config.toml
d_model = 256
norm_eps = 1e-06
attn_scale = 0.157
init_std_o = 0.0
steps = 7544
Each number is 200 + 30 x the weight over its row's rms, rounded and kept within 0 to 999. Layers, rows and columns count from 0. The size before them is the row's rms in percent of the matrix's.

# layer 6 MLP down (transposed), 1024x256, rms 0.0935, rows 956-981, columns 0-63
097,211,248,232,191,235,214,180,215,169,192,233,220,179,182,203,214,198,230,241,159,166,198,193,230,237,171,153,177,210,204,234,250,214,211,232,155,196,205,216,155,195,233,225,212,201,164,189,209,222,180,209,198,201,133,201,205,209,218,182,245,200,169,225,245
103,204,210,177,180,144,210,164,224,196,226,213,201,263,165,211,173,239,235,142,172,187,219,240,198,168,188,204,195,205,211,170,214,188,191,188,180,206,200,189,188,237,220,162,163,252,214,217,168,206,204,222,210,183,191,195,176,216,243,197,235,211,190,205,162
101,170,162,146,175,177,246,169,211,213,246,185,185,172,218,212,232,217,210,175,209,213,173,194,139,281,193,221,173,158,181,201,230,176,135,217,201,255,208,204,193,157,168,223,233,167,214,169,192,242,224,160,245,203,225,198,202,215,209,142,252,189,169,161,199
103,183,203,204,229,215,213,182,210,203,214,210,223,254,205,253,215,237,166,172,195,157,191,214,236,184,210,211,196,163,194,220,199,199,250,185,180,196,199,239,269,242,228,216,209,188,173,193,199,168,195,190,181,158,195,226,193,234,254,167,142,243,202,249,227
100,159,211,162,177,216,199,185,187,213,195,242,208,235,205,219,196,183,191,165,195,212,194,244,198,258,153,207,192,243,219,156,188,164,173,195,233,180,228,147,167,216,190,138,178,199,209,159,194,215,188,175,207,199,183,192,164,237,182,178,252,208,108,177,175
100,196,189,202,196,160,179,203,198,176,210,204,266,194,211,229,194,223,166,233,243,242,196,223,159,166,180,224,201,153,174,272,209,242,222,193,185,197,165,224,181,216,179,210,163,134,190,183,196,176,233,182,203,130,164,164,252,189,179,265,157,221,194,230,193
093,250,251,250,135,223,249,162,218,222,179,220,183,188,207,203,144,206,208,208,184,185,156,195,228,207,127,212,189,174,231,206,206,173,207,176,220,150,207,148,200,189,193,233,195,212,190,211,157,192,211,190,232,270,254,175,146,184,228,214,158,238,175,182,187
097,175,192,204,223,201,204,232,179,191,190,208,173,249,215,203,160,172,206,180,219,184,166,219,163,162,196,161,287,177,228,239,199,184,139,207,169,189,174,183,263,215,223,147,172,120,226,177,210,145,227,250,180,162,195,229,170,182,205,196,205,229,192,194,194
110,206,169,223,187,142,192,237,206,173,146,167,219,220,198,234,197,217,214,197,157,158,208,258,228,163,242,210,157,212,206,233,215,183,191,195,173,187,163,234,231,212,220,204,231,182,168,209,189,241,227,195,200,187,242,272,132,202,236,216,193,190,197,218,202
101,198,182,206,201,194,217,157,266,202,185,191,176,197,208,261,176,186,211,230,181,207,216,227,194,197,171,175,227,201,197,237,199,256,140,254,192,219,258,208,218,229,189,225,205,218,213,189,212,200,175,247,179,203,176,183,164,192,216,171,201,187,194,207,192
101,148,187,177,255,132,173,182,192,188,245,196,132,210,221,204,218,180,148,169,218,252,195,203,206,213,260,165,189,170,195,239,195,237,207,188,234,165,191,195,127,175,167,194,155,221,188,138,165,213,203,172,185,205,222,237,218,229,219,200,192,125,200,191,183
093,181,216,173,192,192,286,188,188,191,244,186,209,208,223,201,204,262,204,225,228,215,218,204,215,192,231,235,230,195,214,157,283,219,179,227,177,239,128,197,228,183,218,198,116,182,166,197,247,212,219,217,220,242,224,229,150,194,180,178,166,227,224,220,236
093,179,232,175,186,191,203,217,222,223,136,229,218,184,162,174,202,205,204,238,178,193,212,203,171,210,220,196,217,190,231,162,142,145,187,225,251,238,178,191,313,197,181,213,227,223,152,254,226,155,190,207,181,241,187,225,151,221,168,158,201,156,213,184,230
108,200,201,176,226,253,197,210,185,165,208,255,195,176,172,228,189,225,193,245,167,162,152,182,215,196,195,170,157,236,179,211,147,231,209,182,171,210,203,177,189,226,216,175,217,212,181,160,189,149,219,219,227,208,224,186,173,210,175,215,216,237,219,206,213
104,176,227,200,248,158,196,206,154,276,215,207,235,217,143,176,197,161,194,203,189,187,199,205,211,214,188,218,162,220,194,151,214,248,183,175,188,226,206,212,221,250,233,210,268,183,214,199,223,197,179,200,186,158,199,167,221,172,153,212,246,229,195,208,195
110,187,206,196,240,182,239,164,148,203,189,208,182,198,197,252,212,171,178,170,193,128,220,213,212,221,153,163,187,178,237,203,183,222,212,202,174,207,144,211,216,188,192,183,261,186,171,175,223,203,249,201,200,197,194,169,146,207,176,178,173,166,247,189,175
093,164,219,237,182,149,203,242,227,219,206,228,178,163,190,203,154,199,172,191,188,206,188,180,215,174,257,211,215,192,206,208,221,216,247,209,231,130,261,190,193,180,263,177,244,195,169,213,177,173,240,214,203,205,208,201,182,216,202,198,210,205,242,178,180
095,205,198,160,216,137,188,194,182,177,215,217,248,189,201,213,213,193,201,187,136,209,213,181,219,222,145,155,199,207,209,153,186,144,235,198,234,165,238,165,177,137,223,170,199,178,211,192,254,182,163,213,168,193,179,217,224,212,138,216,197,244,206,196,221
098,210,209,158,198,236,166,228,171,210,152,185,213,248,201,125,213,226,184,193,246,218,188,252,242,172,205,223,211,168,198,191,231,209,177,191,204,181,236,193,231,90,232,210,157,243,185,202,182,193,194,146,194,147,175,165,177,243,178,236,204,216,212,222,213
091,197,220,231,191,195,204,168,184,173,235,138,177,238,189,161,143,185,208,221,152,186,199,209,220,201,195,181,245,171,139,202,203,184,203,220,164,174,200,215,226,185,194,229,186,171,245,233,219,219,248,195,193,153,192,149,169,230,171,168,190,236,231,172,241
097,194,210,212,159,238,196,159,203,185,198,216,214,177,240,197,285,219,231,196,223,234,286,246,235,184,180,213,215,190,203,264,195,191,242,199,224,236,250,199,205,217,185,213,95,189,268,220,183,248,225,203,238,209,199,220,195,175,201,216,224,218,240,191,152
111,200,200,208,203,222,205,180,205,209,168,205,187,150,177,190,171,171,188,204,209,185,195,203,160,204,214,211,239,188,201,228,170,192,188,212,182,158,128,228,164,230,238,199,234,203,222,185,171,196,230,209,230,219,279,235,155,183,136,220,171,232,217,194,196
090,202,190,201,236,188,167,198,228,191,159,164,191,187,211,188,215,174,167,221,165,263,298,166,207,188,223,221,234,166,195,211,226,210,212,216,244,112,212,201,177,192,216,201,153,220,222,249,200,124,192,200,186,188,179,248,222,210,159,216,244,211,196,182,182
101,209,232,213,255,172,188,210,228,190,209,164,207,177,186,207,156,182,211,229,165,244,191,187,224,175,156,161,219,205,210,258,222,223,211,158,205,236,178,147,183,125,196,219,191,253,262,148,280,169,157,200,195,205,233,172,165,185,213,162,219,193,177,242,178
115,197,184,258,222,166,185,196,211,176,222,195,225,164,211,171,193,219,153,198,228,197,163,186,186,248,184,161,232,206,170,240,207,194,216,267,192,199,181,233,142,192,239,182,236,210,156,239,220,172,198,207,273,216,222,230,231,161,144,282,231,179,198,249,201
107,191,156,256,231,180,221,191,183,200,240,215,224,195,217,204,168,244,190,210,183,183,245,249,217,171,206,222,202,171,205,197,205,146,175,214,236,161,200,207,192,130,212,217,229,195,161,216,171,163,195,212,241,209,154,158,194,186,223,173,230,184,249,198,206
# layer 6 MLP up, 1024x256, rms 0.106, rows 957-981, columns 0-63
102,182,182,242,172,205,228,179,224,204,259,238,180,185,208,201,143,184,182,165,160,190,150,225,224,221,170,184,197,193,201,201,203,265,204,231,208,170,235,228,223,184,201,231,249,256,193,243,223,224,214,201,232,263,191,252,187,198,246,217,201,191,175,195,210
096,189,240,197,217,216,159,183,210,202,217,238,244,184,208,205,194,109,180,179,161,192,204,161,195,190,189,214,252,190,197,153,240,245,209,224,211,211,210,187,136,149,186,173,246,131,222,229,226,177,212,179,180,203,195,207,225,210,258,213,204,184,243,197,196
101,235,198,166,200,193,195,179,213,229,206,211,228,195,175,186,207,197,194,110,145,218,210,161,221,147,193,221,252,170,205,168,187,216,187,235,156,172,210,220,223,184,194,221,230,156,271,234,177,199,240,166,200,240,226,181,208,178,240,190,205,219,184,219,188
101,190,194,222,197,184,256,189,229,212,149,210,209,183,159,161,169,192,222,123,218,174,175,221,184,170,213,228,156,224,183,130,197,258,197,231,197,250,192,143,167,224,186,218,206,201,225,241,196,216,228,205,157,205,178,243,289,237,151,224,225,221,205,169,186
096,249,230,242,174,248,166,215,209,202,233,191,179,217,168,210,264,208,203,197,214,213,142,202,221,224,221,149,194,200,193,185,255,211,188,191,204,229,184,183,177,186,180,194,220,235,182,211,202,205,201,193,111,265,188,219,266,185,166,175,211,270,210,190,216
092,245,190,198,192,202,158,186,133,186,191,182,215,239,226,207,212,207,215,158,201,232,188,218,185,162,198,225,139,230,159,214,201,177,201,209,130,263,177,221,198,225,177,201,213,139,229,243,194,204,167,221,200,225,152,197,216,227,230,213,215,208,204,177,210
097,194,219,212,140,197,173,187,171,186,211,274,160,239,186,163,195,201,198,182,213,214,116,156,233,199,121,234,146,232,146,174,204,235,195,169,230,199,222,191,229,201,229,159,210,198,224,260,225,155,181,184,165,225,160,236,180,259,177,201,212,228,202,194,178
111,134,224,223,184,233,181,204,165,166,215,176,219,194,199,228,179,177,183,154,227,181,232,189,209,143,196,211,197,234,184,202,193,227,269,197,219,187,184,199,161,225,237,203,227,164,245,209,247,198,258,195,140,263,129,190,182,192,162,172,194,181,231,251,167
101,257,229,245,159,207,193,228,172,198,247,151,232,200,228,215,174,162,164,186,235,226,170,170,240,148,235,162,181,125,194,258,163,189,215,232,144,214,214,151,150,218,178,199,201,163,257,175,188,173,238,179,225,194,168,207,201,256,246,179,192,256,201,225,249
100,176,232,207,195,188,236,207,162,135,154,167,175,192,178,225,230,166,196,182,219,209,182,134,245,170,176,226,209,194,148,155,264,221,190,221,191,213,196,171,203,202,192,161,213,190,215,223,206,192,194,176,206,202,178,250,200,210,249,177,179,161,197,214,208
093,216,264,242,202,190,154,217,201,207,210,172,226,200,168,165,149,186,146,153,197,240,192,213,194,199,206,209,185,203,186,255,151,205,172,232,153,161,184,203,103,182,213,207,231,202,211,240,189,148,159,198,173,201,217,149,220,236,228,161,171,182,237,190,199
092,241,290,207,132,174,181,206,161,218,187,170,236,231,156,230,234,238,218,174,219,179,179,171,201,191,183,186,175,199,239,175,196,228,240,205,158,224,209,161,222,224,204,177,222,133,169,236,237,204,164,225,210,282,122,189,183,235,199,148,167,222,167,260,245
107,180,219,232,187,191,245,181,209,193,210,209,169,245,185,225,207,197,132,172,154,197,143,180,172,170,199,222,222,139,152,236,229,220,218,240,189,204,196,203,199,201,130,204,221,222,199,211,189,200,171,223,227,289,226,175,204,235,203,174,206,203,199,205,162
104,276,223,198,213,175,188,206,197,237,235,250,181,252,248,243,244,206,218,145,271,180,184,170,156,180,218,217,221,214,169,200,285,238,214,174,150,185,181,111,197,185,223,227,238,188,225,261,200,268,223,156,229,183,160,211,265,154,190,215,216,255,184,193,207
111,230,234,237,124,251,212,235,191,171,213,201,182,205,187,237,147,179,158,185,227,172,184,195,185,203,137,192,216,170,196,206,166,227,206,172,205,228,153,195,199,167,188,211,204,199,223,195,145,199,209,237,221,242,203,265,174,232,187,157,221,231,122,175,164
093,195,195,230,172,169,198,248,194,169,223,183,214,243,206,240,210,159,199,216,214,194,223,229,226,205,139,218,183,178,128,187,199,228,258,169,157,131,197,190,211,188,159,183,204,243,225,203,200,184,187,191,222,201,127,181,237,207,202,188,243,206,220,218,178
092,192,201,221,162,175,277,255,194,178,260,181,186,228,197,210,153,174,230,219,240,162,200,219,194,198,156,236,190,174,164,273,234,228,208,218,194,175,229,246,187,149,144,188,214,191,232,226,194,195,143,230,204,204,199,272,187,179,174,158,222,219,242,156,203
107,257,169,176,185,212,180,228,151,163,219,265,194,174,187,151,263,150,172,133,217,248,199,167,223,180,195,205,199,231,107,211,192,202,223,194,154,173,143,194,183,175,203,211,205,190,205,208,208,219,221,202,185,234,204,188,204,242,196,235,214,221,209,181,240
088,177,232,222,214,228,150,228,174,201,202,262,230,243,216,141,239,211,203,201,170,221,180,197,285,185,213,199,197,168,203,206,192,178,269,141,184,186,198,249,184,224,188,230,231,202,230,202,209,216,195,214,127,183,166,195,209,238,263,222,201,189,158,175,197
095,198,164,200,176,199,166,248,204,173,274,248,205,214,149,143,197,182,158,155,166,201,209,170,199,160,159,222,173,167,237,180,153,178,200,157,175,206,142,185,201,184,211,176,213,123,239,206,249,195,225,217,190,201,144,215,221,270,188,172,161,225,232,188,199
107,192,222,184,195,178,184,232,178,211,243,160,128,171,229,222,163,186,177,183,193,195,160,205,168,201,205,177,198,185,202,174,185,232,256,147,150,236,164,214,169,169,239,140,245,230,222,219,204,214,178,209,205,230,202,226,212,173,220,141,228,200,184,229,221
091,165,210,233,169,190,250,248,216,221,269,184,193,179,242,141,225,195,225,204,167,155,219,204,180,189,153,160,247,202,211,263,205,176,244,190,153,197,184,191,184,173,208,160,226,135,236,201,253,216,157,165,146,209,196,195,185,228,196,211,212,222,204,180,211
102,198,213,239,191,156,184,214,184,136,182,208,204,172,204,204,186,223,218,181,263,153,186,160,171,215,195,282,185,199,212,239,219,256,194,242,185,200,196,234,179,225,223,187,202,196,231,187,222,122,161,187,167,218,147,225,227,274,263,195,233,193,207,186,213
119,229,282,201,168,202,188,144,192,214,228,182,233,183,217,235,250,151,219,220,212,155,197,173,163,175,96,180,245,215,192,188,244,175,208,173,183,164,214,227,172,203,140,173,234,193,240,231,230,169,246,217,234,190,144,222,197,203,203,214,238,178,195,226,200
108,204,195,241,146,230,206,221,224,241,215,234,238,247,211,209,164,203,151,149,224,234,182,182,203,219,200,191,206,178,145,165,221,244,235,192,224,213,147,198,230,147,158,197,248,163,170,209,181,225,231,165,190,261,259,275,203,156,263,202,178,196,208,206,254